{
  "n_head": 2,
  "head_dim": 32,
  "rope_base": 100000.0,
  "qk_norm": false,
  "bias": "all",
  "extras": ["capped logits"],
  "optimizer": "adam_hyperball",
  "beta1": 0.9,
  "weight_decay": 0.0,
  "grad_clip": 1.0,
  "warmup_steps": 200,
  "batch_tokens": 16384,
  "train_tokens": 93250000
}
Each number is 500 + 50 x the weight over its row's rms, rounded and kept within 0 to 999. Layers, rows and columns count from 0. Numbers have three digits each. The size before them is the row's rms in percent of the matrix's.

# up: layer 2 MLP up, 384x96, rms 0.0764, rows 11-56, columns 0-95
# down: layer 2 MLP down (transposed), 384x96, rms 0.0764, rows 11-56, columns 0-95
# gate: layer 2 MLP gate, 384x96, rms 0.0762, rows 12-57, columns 0-95
up11 092:503569522498446503518550453576547537508514575403554561419459521578539448554495453532520492537513536475490521490453408598449535490471467460599438465527409508522469417623563565542443544464508570566525493446462427522497471569575543544503541498468538556596493441535489431571506490549459551463
down11 099:504496510516513505523448504457497508640617528583460441558552463448507496436482410427480511507485557572586545442557512409570483544449519475451504486447540494587495604408415501512471518454467403475490611573545500497454478435435572490492555458486524440489488520519526518527562530466518428531
gate12 091:575525480485435585538584509562411620532429436523507478551537529511439430504524405556540433486486533492506451525438528503487529512504412503583524561559508552395599541455489515471528427489473441498449473457493499539476443544562476598495518551445613505520596492534525521448513441522468433548
up12 092:504519596521543510422482493565409483449483439414459477505449506551510466550528495464478564473531485511550493523591605459487509465440550453424551429449428492579518410572478540456580511535434494547568485456627563513505459475488448488385483501479475554502398580518542477506533581504503454550
down12 101:514601549497506458500536493533466528495497507437452565476555542540415533480572482511536500476436461434554462488473505505514525471566441543506503424554505526517524559596612476502480443547402559494547538431464540489497411555590508577608566491429519439519609499497533434420511445483378526470
gate13 103:472441451516471505406459471413529552533577512416459418484468518423581509502580497462568488398538470629504597478495462472410445551476546426538508584485527482547466515600423575515503514516468396437502493502509481548582556417530481533493509446486477499545491434539490486435545524495524560489
up13 098:522618479541504575422504521503499536522544545435441418434458544444533481528435601412539484491528449497491512518533525464460566495569534485535494553412550496461451492527521542527468386541531468469511450485468438457483547459505542507466488495574568581461398456463574481455550604424528602582
down13 106:555583409490480497538517521597472559446428449538459546528442502471487484507500476458530537480434453471534425503480458499429468494539556496448484508500516526411511524365615579434447485499590621527652487461535518542478542487501492500447503538629492511512589516520494502553489521534528543558
gate14 097:449539456529471574495642488352508533447497543431525574569513522481443476584544492554520534490430522597499453556461556469409513533504438523503527482564523522370499536505519504533602516468439498484474459527482496537484500555479434500569455571465572440476508481393509443489543503473529589535
up14 102:452547528592548401494492513461525459513515530515512555501562404514425475457474509547556484571465449525520473457441511462358546454574499558456507430537505459483530568475495453556545481507431579658474520517537510543515446489534480598603509522466461452505472416397531466486451551505506491571
down14 099:464490449554582423491376506548463562494578498545518438546443461455537434436475470547626516572514498460629565448499520499470501437530517474394508477445497454440451534426447512546482498534580472586540435465487480552510502576495553475516559434502564527461520442567500468477581503504417478509
gate15 102:463531386453492517511449557465457458572581497513477586483566577484531412508500460544441448433553528527478483520484528538542555574455425527555478478536516574482644510552542533403507467462530433506548470567519441413508492408586473431439496461566433478472532510452483533462567504448563466537
up15 096:598491515477593477467402422589553494483459431468456457493499560548531517425570495494546418547506473440502510409439563570418487469471499588481466411500539491573507503541498500562407430531536530542487500438597460479507476521604502546589455554481449434475533482577496510530457445461573492522
down15 099:462533510462433525444540540422587518477538458500462567460502499564486479510420420492478447533494548369491511506515533567458449421492468593635467527544469465590483599464511436453575471501479451475460448542540556463465573566404565527505516457473558421476513510452547577565496549518468547501
gate16 099:564537501517534503410445450434502483490469496471447530428464478590517490508549440528452475448400469496546450526615555503570504557469474469443424516519411455588419501654438585480428438481541477562503494530465446569471549526513537566556491449482519489453432500427515594473464521511511440491
up16 097:487523553572474510456501564560508489505443384521576537480521538486544479468527444520480495498498468460452459522484440471479469453544514459476474550510454408557469513564493493538513545357575562488376534484487395540541453462618553510548523502508454563471595447452405544446538535570511464394
down16 102:520514551466421458529485518544558458467450495559591461529469473554542548438553501453396510451400556500471560446408443464468561407529551436456538458512536482462489535477449468378498556526617504493482546487487437460430512474465580467469501519460578559455556535558533535581535483418500589498
gate17 107:536478498519422446506464579492528528533484408579425449458554573493459425570556539453555560486480563513458562511541555528512481547511501414550427488581490566551526472578560422458551439586488417525419534523446488462409477483523489510545466539527444542440439549493514417455524430483574484589
up17 100:532509451475426556477544594485456499397486488451487508438441498418585439480563554495518564517518529419433424562514564512567406518538460528421511432511491546541475495429565507505441532516489420541465406519516493510441412621444426517502512531511591438504533444450535534480477479450457415520
down17 105:532557470527499488524447498634497478480547435501466467591527495421504533531414458537486539474401557550498617422449422445462534562460503476479533507572535561416465522473558425579458477536500528556537425524523431490526524524551432523546607430509511510513487502515471423542546562478419566422
gate18 104:499525472572421455412426570461448462486447537531539547478471436527606459584469526569589568555442484596444557499556567565490462530505436547508388502499579507551516463538499465561532518461494457534490516460553479573453529452589453578511514465566579451534506497469458424533557516461563538528
up18 100:517521454588586478512503457509556479530494516519477385477576427447501511551474484496379488472468571489494504493492427463527461578567502587520429487495540546534437516460422556577547459497448502538463530547516594434572496552527555511422513493515516428512452473422605581408433463583452505463
down18 101:486500504419501477531463493451457527545407527464524551587423469468547502509473544507568528517554481508433481484587589455434528516425448445490489533499509455493440434566581470445444506560489515474503497425484542486436449415506467502478517511527562591574502454540391517627593553387589495523
gate19 094:443561464527525494571485588470561568485531385467419495500488411432508445394463509508543497578541474481501528550515572516566480454548521519467487492421581534508487482515481458574415539520552476537477577493474594507454438404640532567551516556459558544545459437460517540470438557525505474520
up19 092:468430475489444518487505489539457480469525432496493432517473583468550486537580596550581535619571378457443555479470463477578551569558401483500398544575498421586482453562495516565573525548452460546477531525547465579511491518516520563473506490503437529451494554426448522483548567450499495485
down19 096:545525504518536459536582470557450491524469557516615552532543426597552506535489538516399572464402545522408539464563475478472426461525525506520571571452503607448505528467527437464478463476416593517504433521472492446587541528500484486420523385529496468492467511571487490485521497432610474526
gate20 103:508375560504507480504475530586533552504470511506540471569525553545442541512562517468500493576499565440544556477479540499548455583488455563440539498593464591463537560449528434385531533425436483438470437460499439474555569524445426436533394511417506463487527516511433527493467521474522534375
up20 099:489540452518413517561526480436524559548443553592501539503469537532484479557504444517558426553492507494494449474450451580575515501445494580561472560527539576511512430465576425545485464368487565468452445465408404495563406562453524477611589467506494520466478451508513498482557548494439465551
down20 101:432515437566502513451602414526454516525536506485573553495369515521469561544425531483531504485464473522507471539466410527551553457474536543493424495457576486433522581428538569536495518473460475569505509521433576414589482574550453553487494428515545536453526573424429452482514459463476534617
gate21 106:530419437425495496454480535516423539511561451535457438495489488481547498492672423452455465483403569539473483520570584541438531430474481522586405482541519629537505465537513456560415515582482471498521522561521517503453422515472482453448473569458511454574536491465537539503433505547479507567
up21 111:438525517491507475496486503531541456498509562617417382505532475531484457436575485409465452510481583436546504581481474507507449449444488570516538405449447463488519542490402480556494476624562414504520464459423527479520467514550491551450589569475509460542458572468493490469492389446456500584
down21 110:457540502487575446467476476438602456525536587563472486551577479469439463572516547418465523518595488480534481526456446540597455465477543393519594535469486451488525586443452468459528594474443468478613504469488466527542469455515454549468524558535530423482584432494424563428486535475488520426
gate22 090:451507562502465458495519517560507553510584521524397597506444545472531496436475620520434527485576498501399522473563509522489501552528463507445454430549534452477470503485485483574543541510419532563555549465617397535461429551418473529471545486569530486461435517577454457445529586546428434480
up22 097:545556453518560517487459538546473539541450484369577529511545576419420529501581390471480512412379458505522438529479470604489535457451492455510540459482486504461529429522461474473421469574571467511446538488444494519432430533561515466594490475454460479584521514568493552493475525451567558442
down22 094:449394469401567460579569565440490488467493574492433470507427474464553559472437540483476528572564528584530508545473536419470441493532512468481454440429515456426464440508521494568544462461405575516522478489561457551539569481420540549484550496503527483393488498449520434479525435577453436419
gate23 102:530563518494437461495513490434510458543593525542509528540448559460515465440520516567548507476420520485529552557523487496504572410460534505513415658479539460427470471446533501544518503443445417446426485440503483486488561510564440416487541608565530545449557499455461524432598520412436571519
up23 098:502481499514563441514440473538500459544497445536398455464422510505503554444521623480560476478511493463443485464467523484535465532469528555519577456594525484546452560412568510479582554568505485568547554615559476505524470472448529547487424449429543398491518566569651532539528481505504459553
down23 098:485492509360477526451449530490439521422463427489518526509504444584491516568560416493557506573573485546642485584516521475482535481523469446463496517486386542451526523570444484503409469463485488575425490430490528482481518494488572581479583454556492563539551545522452457525540574551434577497
gate24 090:474536501501461455522440457562572408436579510522491503407497616519475526496539497433535473497486514509439454408509578590502489539555430558518508506557493476394427467506582512424465460609589519583494473404544506514542514542516581447465451523474519465460462480532520506415583491419535480548
up24 090:545531413541423478481460509438478446577449563516408466504586450562502460402525521525557529435572467393458462524422439468581496518549463435546434492430538524521462525436483562482489535471607548561495457448530497548496417571545457583469549517520528484468542564478485529596546514543474494428
down24 096:426467599524430548518565436537523488450530573513442532559411471554570551596531507533435439565508552575490553542523572578439493430426467500463538509582517504507515555584536512571525524538460543425464559580524448516508487496449487429478398479512467536525502475505542423437411468460523425473
gate25 096:403436539546458445478447568451450484520615447542461469514506496486547444620413497634514504538492557539538577572590564492462542484530476462454352484424503455475559578498468461517540464558412548499519456473556478551470529476504469488529491524532503506487480485544589518471533538433514564469
up25 096:328535458467540470458470524449642399487485567520477511462461607438571468471526482516551472522510430452491589436447483510535511528538510505496466471512448486436529433501578506552562430472547565480493471437506540533453446481445519561479514481567501430463423527531518476491517581424404544466
down25 099:646549441486553538540548501533549570492433462500526513576418493510499557419564501461532519455448415467462430412425477449542404521579503512481579454548525553508451542500513477466485527587563465485443561518445578490591519555559417438468553490446525513493507561474453436483479490493562431529
gate26 098:546415460518487449544473468463509511532513539558529595489521475523490520469462404548480532581509569551520449526430469460525478553532485554467486465457499498437413553424495554443537608435546474398432510484492478546509477402488472570545387549555481489420517493582437503600543446532543425411
up26 102:538512512473442476489490452501530597605613438486506469506441451544525557444561563604524582456538503500518456506631522413547533503534543595477502508465509475509430522401471406486520568455439529497475467543499505454534464457466369485460515450457492528402514532530538534464559540438469557534
down26 103:566581417489547531525466506533510458478510519448469436468476495503437527430378495465556514444470560544527381560467525499428435410438549488489466467463486521439592492472398481541441485469528548442437549522507556623499561498492499514480556497381559568484463484457490419519447570422527496504
gate27 114:477477517528442544468526459523500573521469562462440545480531451442592473452449556628498537531496567533538429520509556600367464595491471573429537510574493531489488514560527486466446475497413451458544445513565495490560446552501570460558538501469563427536586511475505512571603443555526468492
up27 105:501533564600494529568522436499547514420433503468521460509505483529507496498394539470474447457433351580531469584537451535458449544390572447580484482515476546561442454466456484510633478529467473475446548490489583453503423438561524481433537475447484513484526477465469562479439509557435545522
down27 101:426494464456514533475537544519552471522560553458489470478539436492508467478442483468438489598446543511472493459499524559439487427457472522443516561398405567523580566448500556567401534590433506522462446535502510487568573545393456579407486500511501417511591540596509503536511409469496451499
gate28 102:555515544516510538457527502545515545440472545607534460464522450507478572574455502569553573496498513484445501471506599541523464501376495450460451541451444445505566549501437539456414505565490408558436436491527569434473455401549525435538531531524551568527535588530528505558581438527596545531
up28 095:413486522482512518549623504474532483591542500451470501470516558462481537580537472462408556523487409418482476512533504629418525519392507586586541530469439552455511391443407481528503513455439456515482475451537491461480560489431563505505533506521498413520486408447531558537506489553469565474
down28 099:488531509508450504455412513464587510528502492521479432487519460436397504539408538528480449451517525509480519549539534494543552438525459410549438418515469402565501447547433503447562554555540411577544407396530503424471445533539550498518483574607576453532423499551467545518514470537585510507
gate29 097:502495487426593430513449430443465535561532466528580457513472572534519480511495543485408453599446461668529478473480512533487456478476554382547471516520545491586560454534457619454491468502467468484497455430584567506520532544513446533522525484519477550520553443472530522551529433558394459506
up29 100:535571546535520501470393611469383495490465518537465518470456458571492502489449484448501444412513444494569479480535505481454457483552537419545480587488541498514574495508499447484542422433464480621464646558442496492520498455557483569448541479435412586538466491523492475484443485455519410446
down29 103:481537470557574464455510489447466553524494502439501522579470562503545572547481501396562409506448470560507543478585458560449543546549562445562431508536607480539509458526512439453548499498539469453420534458480472533504642448632547487471468558510552520499500444504471458456501578567524461400
gate30 090:437532408450453447389527472497526493458423528548493538498451556412559467456511440450469518526385510473484494441515578527454471562504430572488584481541407606447550530540455500473508468516557498413469501527526446462547516570485606522555422473474453498471443475478542477470570588456523451575
up30 096:543550613457479501484596437449495532467542398530427456484424548485441458499486475554498568526474472559505386520442545511423528461496588472419425466524504532521557459492601502551484483447440518455388491507457444473527506553509437449438467569399582479467578503498520474550424524534543480502
down30 092:414533445465480429449467511522469509549510529476523535446493565510485558488507536437511537548492445521452590433451522433543493560583422568487610458525557536497444592538413471517481506543457541500501440467438509396493492522453636495530548454523461512454452433459552433471635541513528510585
gate31 097:514518551490398502456414432495468495465567571557477490537470591573550544487504452429365487498524549545515406534498468518431405483605500457552460504480517501473512475449506440464559625562509490535559530541502472563409475489521471527466535538463552529506485541545385541477516403425458520530
up31 097:548444411475502490510470501489551496468449490541413442472443499492441507469526500508518477579502395446500424569469462562457526515529559443564444561530468591493526459545552474577506545539495466443470444490536477487551492419510581542435559517570457449404558413578462604555466399518474452589
down31 101:448583529515467401551417445411489429499530535569456555477578491479590475470452507476414529446532498518458498412577550482438413476462441412460587460424538495533471445484506569470522544488460469452481527530550512491516408461498460422414524529496494484581450475536510580477555590551571530515
gate32 106:585467579457558555515521501468479459521441417440485445590508536542485503522505515523535484466476508442522537502568549486564504576504531522451576542509457525505455479557569541457418533593432432587564557439544491547593531507394563540507555472417419505425481428482563415590476471560462497510
up32 103:483544552459486551484467436574398488469462466423401501487361501514519439514500509500440507497438563455572556551545515484477549497511526538539461562555537474458484453536578530512415610549419550586513548509483479453539503455430583512533560515453484499389498420437513526472582546480407514512
down32 095:459491463559606533474455529568580485551560511460493525517541433433502550510419590462536433454469514412418536451612456461484431577525497549509470509500564497519411513383525565482517452504571573580507444539567509461544553457574517484514477535509493512574506537487477502390541576503576526516
gate33 094:538546519535557469525538590501547466542515554578513455524517470538538551519460424536415531465511544460510408586583514418485420616479458454439477472547437452554424482497492469529591524564485483475495585566427490576580528438546510457538454489483469530397505458554439586561446548540488476478
up33 097:513490541471499481439513465567502488495473457482491486502475438441487485508441441464506482568457549450474519509430532469440489437413587470541563442440487548542492439453511508616373476532615497561420488432479602603460543470513635535571477515453434540449554435472424507535530502556515469493
down33 092:403436494461515480480490529414494444436474433387471559450548526524456377539476511542544547474491602493468468542445499474524546469493564530470559492536508475468504504557502579499569524438446530509560561361514439445501409450532419498446565453464535494530504645466489541479482464494511522423
gate34 100:513524457589473539471462529573538435478496488514468484509478496451558515455469571390418541560463516478451440394549493562531563504521523552517556472512593432574454550477515575443395482549450559526433516480554481510454546456465563507435523477617426482451453494536490574447582566411489464471
up34 093:556405536484416478410530500475482418444490515518415456464500474458518547589618431406433506549427503500483502470553475534438490555499499476539431452615474567480449527548514520513518471531532490452547561548483382550458501532500482544490471488436509518425470610552390454583470490524512491447
down34 094:428584544547570487573472448584579542467506481553481501520476508449544456502381557462494492534544527438569477503498482554456599416555474500456571573491512514526478488444509478404465493543442512592456461531517440462535552438484608438483503522568398477448463401488585554445491484440453502504
gate35 108:494439467459477536493441523563475436531551483541570506502408504541479558430440429477434501576530539540486467503537507466579596563522519432443496431591445530556460468512432531448450442578438438493507573438442459475571454478535549420437578599480430485558472452557450488489507503447526592529
up35 101:407435563437567568492499438462516548499579491518430489513465472534459478541516569485506439539469528552495526538521473370481405576592479536585522545488425589443500474564503500471589479501383512572534469585589379475507490483519579470499466440528487510480495462481395475511472458487485512503
down35 100:548443489502551483517493506528400458485499508547508525478542498473420501489390432483472451549537465518527455481565481543594556458483556441455589425545430453509480528464499483505426534556575459527499571429437488450449458494561636568586648580453460459482496471476561462552518504490482546557
gate36 110:445483409486395481464584462482539485457512550540502462472594512512550485563574470544571516499517436499602488500467511542543542546521546609591472582461531563445569467446459460571545487481562495537426481473496437558510577430504407457550460535468545558451506466481539411517583536410505511458
up36 109:508418542597502528474490445517473438574574554519539588564424546415458494541448419497498429567448496511511526574489451470486492503505459407426484498492484492532573445438518480441571532517538414562526509554518538542420440584482422614493507459488507478412531566520581484496439454522515535589
down36 104:457467447547461399436496554528493476461515543512492343492593493463536513551510437543627492461508551457592528525435545508451506477477481484461462604496566534408457501498443549543502523482496583487422527583523473517541520458512508424496463470493548552527537420506490485557515421428496619574
gate37 103:584495525477569474523540454538518562515537563455504462526561545437421553540461487534486518539462451584543593530543493456360400510452430470486495524460399530544538501502561579512498469482504398436432538599539497485418557474468435423462532533574507530550546476471472501422577504556508452467
up37 100:443559446482494526592444492537435480567532456479414514429461470514595494539517447552522437458464556489587470476531557601509503484514457516519430410611391479487494444527544500472536448442580553429477487493380520477431434498489511507542557552417569585568518474451469454528498462486548482518
down37 102:583481553474538424498489457455453514499463511516528496536465482464513575520476555594615434513476447618485544437493576535491439508431393462490512478570532470428588479462516490472436474503539496501470577508579537476502438428555451393476530492413491556566546405493500425439526505511452405496
gate38 109:540360457560493504496497406500468484440462473575573488470531454437538488489507553520598447554490469563400474541451584567469504559556402544542417555425504454510492489557502476547522435527412516447524519489517504553527565528476507466452514482547429479502440472448488443413513595557520584572
up38 112:433455473558459539503473483530522463445542566501508573459608514440586493446445566559598519411566454482515449474508477508513492583565435439460490406481522551473527447491543532451535446500458541453486579537612457540526526561494467564416500524566492431603399482523564494567458517464464548493
down38 111:534637507375443420513434536522548540567535442484493510506435481566505521451506410517432507462431558436498580412506441482540537427460594454496491465590559486543477422439510453498451612489508527535566496512484561493543458511547527549530483470487491481495555589435479584525549489477570474474
gate39 101:492517397471486528489506514514423553432564540413542471552473489432473477475536453540582490521430443526508531440484465529568448582395475506593466545580533467510490478591464518543419453552564549503455590475505537518460435426577415567466463512481498561563474555558520520461507558497569483389
up39 098:494506524462420563443493516512540562509401516534437629575478521498504582503461504517472551430442544507526520494500501564497434433508438496437489509417495538492580592499410570454590588416463535395431558518507498540540418489526514499479504532467475547608584495479446457511542463476423456484
down39 099:489501502573490528447567505443445390448507457473456522514437506457434510433483567478409497459454540480440423543583515522600534441536406502527439568525487479442568568397442522453473463508528460511464569505489542563426561433527412570444571461460404509483488497473442466490561488534462524575
gate40 098:494572360531416496485499513456549467465527544493536523599503518518602429525518621486527466451449531473500468503448553490566531530472487457489497569436608550453543427514477539586508614503475584524564488478448549490578506522502552560425552538570456543511474448479520481423518533476437468584
up40 098:464430510528523459488483543501452562544536519472476475416556509443398522542547478496528532335545587552487501520553535466477521539512567508503498456526471455542421517418490475584466407416540440484536416569455546563495594584477463464462505495492412464441470422474516580487459440575473548501
down40 101:473531421465489449394527405475508464467570506593472507536500546442561548457484527428457454529550407437540438456462405527520565539458563483479522597478501538493517582436482496456529586509400469523515487445434456391547524501476548563496409509536527543487542461458478475490476425550387469510
gate41 104:496506454517535562585403507546461421491458447496551519445553609585530575532448547515452451550510536566615470507434523461513506426518591429527531518494418420542444546494439596429509504540477492493484480515455529492548410398523463436559444542463455521461487461590463510463454490438501497456
up41 094:403493488429434505591599445566499443555516470567501502450423504506547459607523473581548420466516461443525542459491476470417529471389430559493499526494517505485503521517537557567425493434511614505480455427534485400521543479477502493579556497517474537496475590540506422510604556446515484519
down41 105:496513511444518469590542513447520514415481459477399577584538438559475458426513444474453469463538532439440508576567477542603422617490517567478475582492535569519486517527512481474483513503470552502564473505573526472459450537505404626551530556500537440558530537389452510540517463419528482493
gate42 097:487465590445498474540417556421531488637488479571488428590516518472435532516457452526436465478527505598548545564469545389490477534483413454550536579572509502510490564518531545432537536463486474427436535530471506463449516433520551464500521472512442499523524438496489565375533548538516407427
up42 094:494544496555521490541552570489437452510542460461542502446509450590413454452579482499539531546490549441436525554498545438594415429389527529453517613479461509474420477591533446501424495582489471481497505470435467525427508565549478501496487545488589548420425499418576545447520428460527479485
down42 097:491490504527487415557522525508397517530469406434476492577523481417454588573528460537464486581581442504465464585467477495445525571498573507437504519449478539429555532460457482411596446497459525452511526506509598558550517566508499465554506512478427454529560509498421506536510516522413359565
gate43 110:585425540539544525540464460542429558462539455509460500576553513547571515528466497528497498493496509479417477502407516519452418559485488382427482560502527492498457563467431510503517504570512453451488626505496510484568511523557460515463479598461441544598448572554510512380370548529568497476
up43 102:533478532382471564547509496430564520448554515582432470556517567503512484567445505483591476547612483440456452538469468511484477507576472456398419491436475470490423498498426487545411486568467431478530526440504528471599508582471541499442558562518527522565485509501470497464413616536505570520
down43 097:470525594570437506501454439491504470575462410456470450548436483514493513544511458453418478457474579503608532517609548481462532407542453498523608450548479568524567468497543510430525528430472437560561421492440571529445572466556512525394510432535580544506499552498545469555522461487483455523
gate44 112:587438571587421520444484558473563535509532538521431541539441522519503561476581547512424454540472518459538453528574533456486522458440463511464501470526528495570456589461487445549533464524396415606607525495528470538418409504437471441447485536475474452505536497472542543536422492569476609484
up44 104:529435464569484505432480474486504470575511477602516504450514508464600542454480481416485526459529592544503424416470510473429532520590516480517490434550492453483413593482589486506424389466482579481505555505511441512397390535522525542503496532455513518526486472613609537532499505576462508540
down44 105:553550460473510470469470516497469433478518527446543431449492567489470512471428503522430555441544444549451570564484463517547525539423469468568481587468510459465517477460598592475491526554514545437406534504481579547538504399555534517518582514462566470467552552456462483477516356449643474539
gate45 103:559505437516433461539521483400472508428491522552474505512445588528497568565517461434581521419533436561508513519512500519439495543427522482514504459445401419478492491561521419570512470561432497468484441482393485539428529564561426507518517562506506471552568490419521402533429504448576565405
up45 096:460563474486496426565538468559461487585396523437534422542444522509430447466487510400516520504523468597504510404493486497536519481569582541566574576516513497485554553470468562527550516508436486526447525584508493582607520517535454467469509544511450569419565563569517521427452541488386459519
down45 091:463458415467502532523556539517466438471474485517516488481413526601484596580463520458537478511541538493449458527615538533477631499513443426530488499436569524460555491542553542538525527504450512466410398424493534442545529501568467474390544522573499387536419436463522497421495489508497540439
gate46 096:438503502467489469493437533476554413485575511555478460531530460543475483556555450500470590536397589549448495420402502453436551462527537390498504511547485487464563567549463451494574525587494567524419443467436465483502529572595550461524476428510459572603530471572487511536493580498553507547
up46 092:543425481451519509442418518522527510394565431580577446531483481515503460511604490535494455536526548562574529478542440444479570472461552393499508533558586468474427487595459462495450433542552469474513515450479440475488426453434558433492583469471519486564461495469553438476527605588535447518
down46 091:527551520444523552485618551540486509535388528487552541400537558525549539399459567481450553468477543445479542486488479550622409545522502552477510465554537536420486414445487515591494500406535432526531530489567461562489429512427460526534488532546453431425500479580429458486435508479478529514
gate47 093:438518391424503468418458556459448547511442449570436569576534549478445494414573536440485538409490482524433454465463476571557527537461421496442513540463498593470549439437566506433473482477455438508500476559488497476478596583467494488408431466537512492522501556552464493439531548543606472516
up47 085:457460529557488548443530483492410602563459437470513552546509431535568490501445474492483514405426536440440466466555449551516438578519555518485574505492420530511450564525520537513490453368388504538485448436461509516464425555523543496431525559482603499515464544543461588461441438560465557478
down47 087:510527535446531461535554602473591499515467462525471517484539523441433513468483442489496586466446516465568507478430533440522469417520449415538453525386628528534573500425504481515518492574467513570527415518460579546435506438562529484432445445400448579491488460530468564457525448479525431440
gate48 104:490506427560434450537438503410500500484597460550475454565587450451572422467508588602532544497482491503474553391536523464563479491517529497545443541507478473495457474570542429415547538468500431409514533466563418520473516488545470528520495529464404573464476412501576430474479447484535539598
up48 096:468554493471444473482394490491515441496545470538487479478450548503505522494529502476449537469499429391502486479551488579649568561537505572485458533499561530510480501468562427497584591517459511460512479496500421574553530469478624593474590529568491430510414475479536438572588559436499500546
down48 102:534504519443510534482549536511500537596429511493534544489459495567544547495499450371402446530506452467520492568510490486425502554456494531520582534464449520504504536426464570618411512532455644519445435520446504516467518532497426507512445412500594506557556485525423581489434601483519465504
gate49 102:542492356502540519478549437512477561523407543401488423509458535552582484446566462539494479455510537510515473562585574524542507485569552529449518457600506497525482483571449538539494548548500427550584454488588427495501496435535451433566492487400477534562542537442435396465488500551518512543
up49 099:530492471528544600559549508417542603567490493571580567494504551612586540435475555530431486455526467441446493545536463436454473502487481409449550426490473449463496542525514568554543523564444379475539429499559520497412449483499515456494551511553531439532475481499470440529537463533581405480
down49 100:392570512419515534441440448397401520513523538580468512517579456573487555553514428444584550479513501531542512514566503495541594496479494520547523467505392451479399561485479422538530482532419544496439539454504471535576445512439567448513535509614587465500509498465497501558479460560508554496
gate50 097:544426507516508493353560520561461505535468549474513516514457539583449488558482512596569543442487491576489550522405448556531531527423449449411472536487452566471536563534588415437529496440390461483472475432489541548418573444457495535442504527461436532446503495463438553465567491482551522476
up50 103:506440567483543469477575470460531505578444471412490546481478586590522544479389527475545588513508452550514532534530450455512507538460497402404592435501509450485425489439507575431513544459568577535455484494490555463462569425429541489483448566530440500448499532570447521455460602452529473444
down50 103:580506585457542539544530593505498521525414559502417509472484520513516466390473505377489566520581473501511465501553565510505535484591593493489582479439447414569406424449490558505421466437578545524469541413492524504453586462525564528529520551455480544505450560503532513515527567524459442497
gate51 099:481579430470474423541503492563593454394586548415545469468538486496445503473535393611524585471497443548516530403431513475497498452526498509512430554485543546447492538546536526502425524444551453461422517463510414449546543577573495472492413589529548485509460538519431491430520549466503480547
up51 104:521540472493485581539405516552534445458428620590442500482510474497493466478570565438449428500445533489533517409466600429527486563587487464400579569474559529505485575488510444500499594529415418570502502481488425463531528479441584467547515471463430514503458492460483426536563473520455494507
down51 094:510520499514449413426569570547429568605566544464574388527512564465557452477571534544486438493500525398492493493455516486503502491519571576576468546443481584444549512530530508520389476493556502469458533488444551480530394516443400522532576566502559451572541474468515505514505487505526465412
gate52 098:520503552569579482468466476446551513498446396444487329522524494488498397558504505502579503520577491502469414512509502496556482578527499586436439439492485528523466508522559519527560569464423379556497487596519437471509486476528474518455464473501442495412485467458543484519394559590522459463
up52 099:483519573544488498457501442476565439431478470544448428484459520428475500526444494452512452614430472516499480487604504475589480485594543584530386488490492461506516515444537447587538468500472446570457449518517523425570524507523524497530403535625519432443454509598494522527457507569518387511
down52 095:484463455551458535505526491475572588562557523547547588492534443470514495474411558501422484559382547444553504470432524508480549520442421517522632528480515548491502492492426449488438494427560488478485473585534546528436488515455527604515415484483576465528453434535567427451520505521379549480
gate53 101:514429472535579450469471463546371472532471422445480503527497504525452500455525391533483440545515475590637423520509571453448439542423546537474537519526488555480551537583450539518481571511438516538500477470483560522531417433584478467460533533469493494528505523490498488525399351535540466449
up53 111:500552487528533468573437427574453419500481531434395499478391427529500432370453455477415546564498468544511439486507512453534469527489534487522586432474491448503544513526537561460443504512475573494393594527455544503461386529564563479493507491489458458530498478545510439450479387554530463467
down53 103:505570514568569488573506523524565487492533630487438556406400433465482457467501540381428499473502501477401474485538447486472530464533462572448495493487583417551469492550466536409548466498488504426534511449569522483433545535586514547505554585537459409573506458503453532455557535498448500547
gate54 101:551475521498493509469415495473499447455449544535492477496375538518495436415509503481539478536422502500438579465563535511563493475510539522496515496563471508612477539462467555513497479628563460485469652436517610434391439500564486550489477388498494497540505551439515500490424470518577559470
up54 101:486603517527611460547495546443487458542552515597529380540492595452490392507476441568506540529425469461490452519561439464504531527501485531513552445421493509449497582462526488462454506444566480444424416551582472566519531546508528459454511440458550404463536464472539540509439492565427444460
down54 104:447491437500467573476448434529433514487478560399452606462506422503480512499414573433496462496580576537503396543468580418448471538449477418507498550531554481582532481447530521443503442565419517492621547498505468543497439458435466521543526591525519516561521497435528461501497472416491568483
gate55 095:500493559506423476473425549427565488436529545539538548439465496524493522453441569488418573471480486577469500473537483480480531489595443496417459532607426576542554438506551451568461464489551547508529512471554428528561546477541519583404500563433463587429505594512476584506456555509455547560
up55 096:535528472565531476459513598529404466445554452473541551378563528446521550525522480531437523446473443435471472442576478600475450501531519427558541510492493456597533457517478480565527493484465525511493514466470491532510469486508445524423638424488540565575444589508511610511410487434534569521
down55 092:542434480504562508494567395461584519604557584500543483566496475537503545491532522465569454517551588513540553584515551467496498566517626525482475531428553455471557464516464537424498490536553525428519450428497602381621530523513463438495476523512531450488491408481531487536438516454496447470
gate56 089:461499481580544498502558435532486527494446448432549556475528454445531476509463515529508368466457514470527529515497516533430543565509432506532474576505482566497438427556529529550409440487556501578522566518499550563420596520615430520606430447515591478570447464487441467489438539488526473592
up56 084:541517481481553518548456495487521548560526422549446541543550471482443538554564484391524582523449479489530468456559560455488503540446515439436449573506503502463500459543489482539606505577574470434612524500567584503458428432484514493422465484557471601462487556445541553458550498434547630548
down56 086:590540539513447517447565505524392562451502573462487519545529429560457382545437530546530530545522550513483536422538496500516423433574534599522530440548479512482598509444510474497431484582562533508481440471464514491519556510587552612584492486525466466451454473499431548418514499583429489483
gate57 106:410480492484461465581537453493485488452533506545604542643452437445544518499438419553500555590518456495453491392477496563519493464527484481548538509522583479552535515406574443440515565554468540502577489535438528488565487403519522432494442517508559523547527547537458445594509534469542557579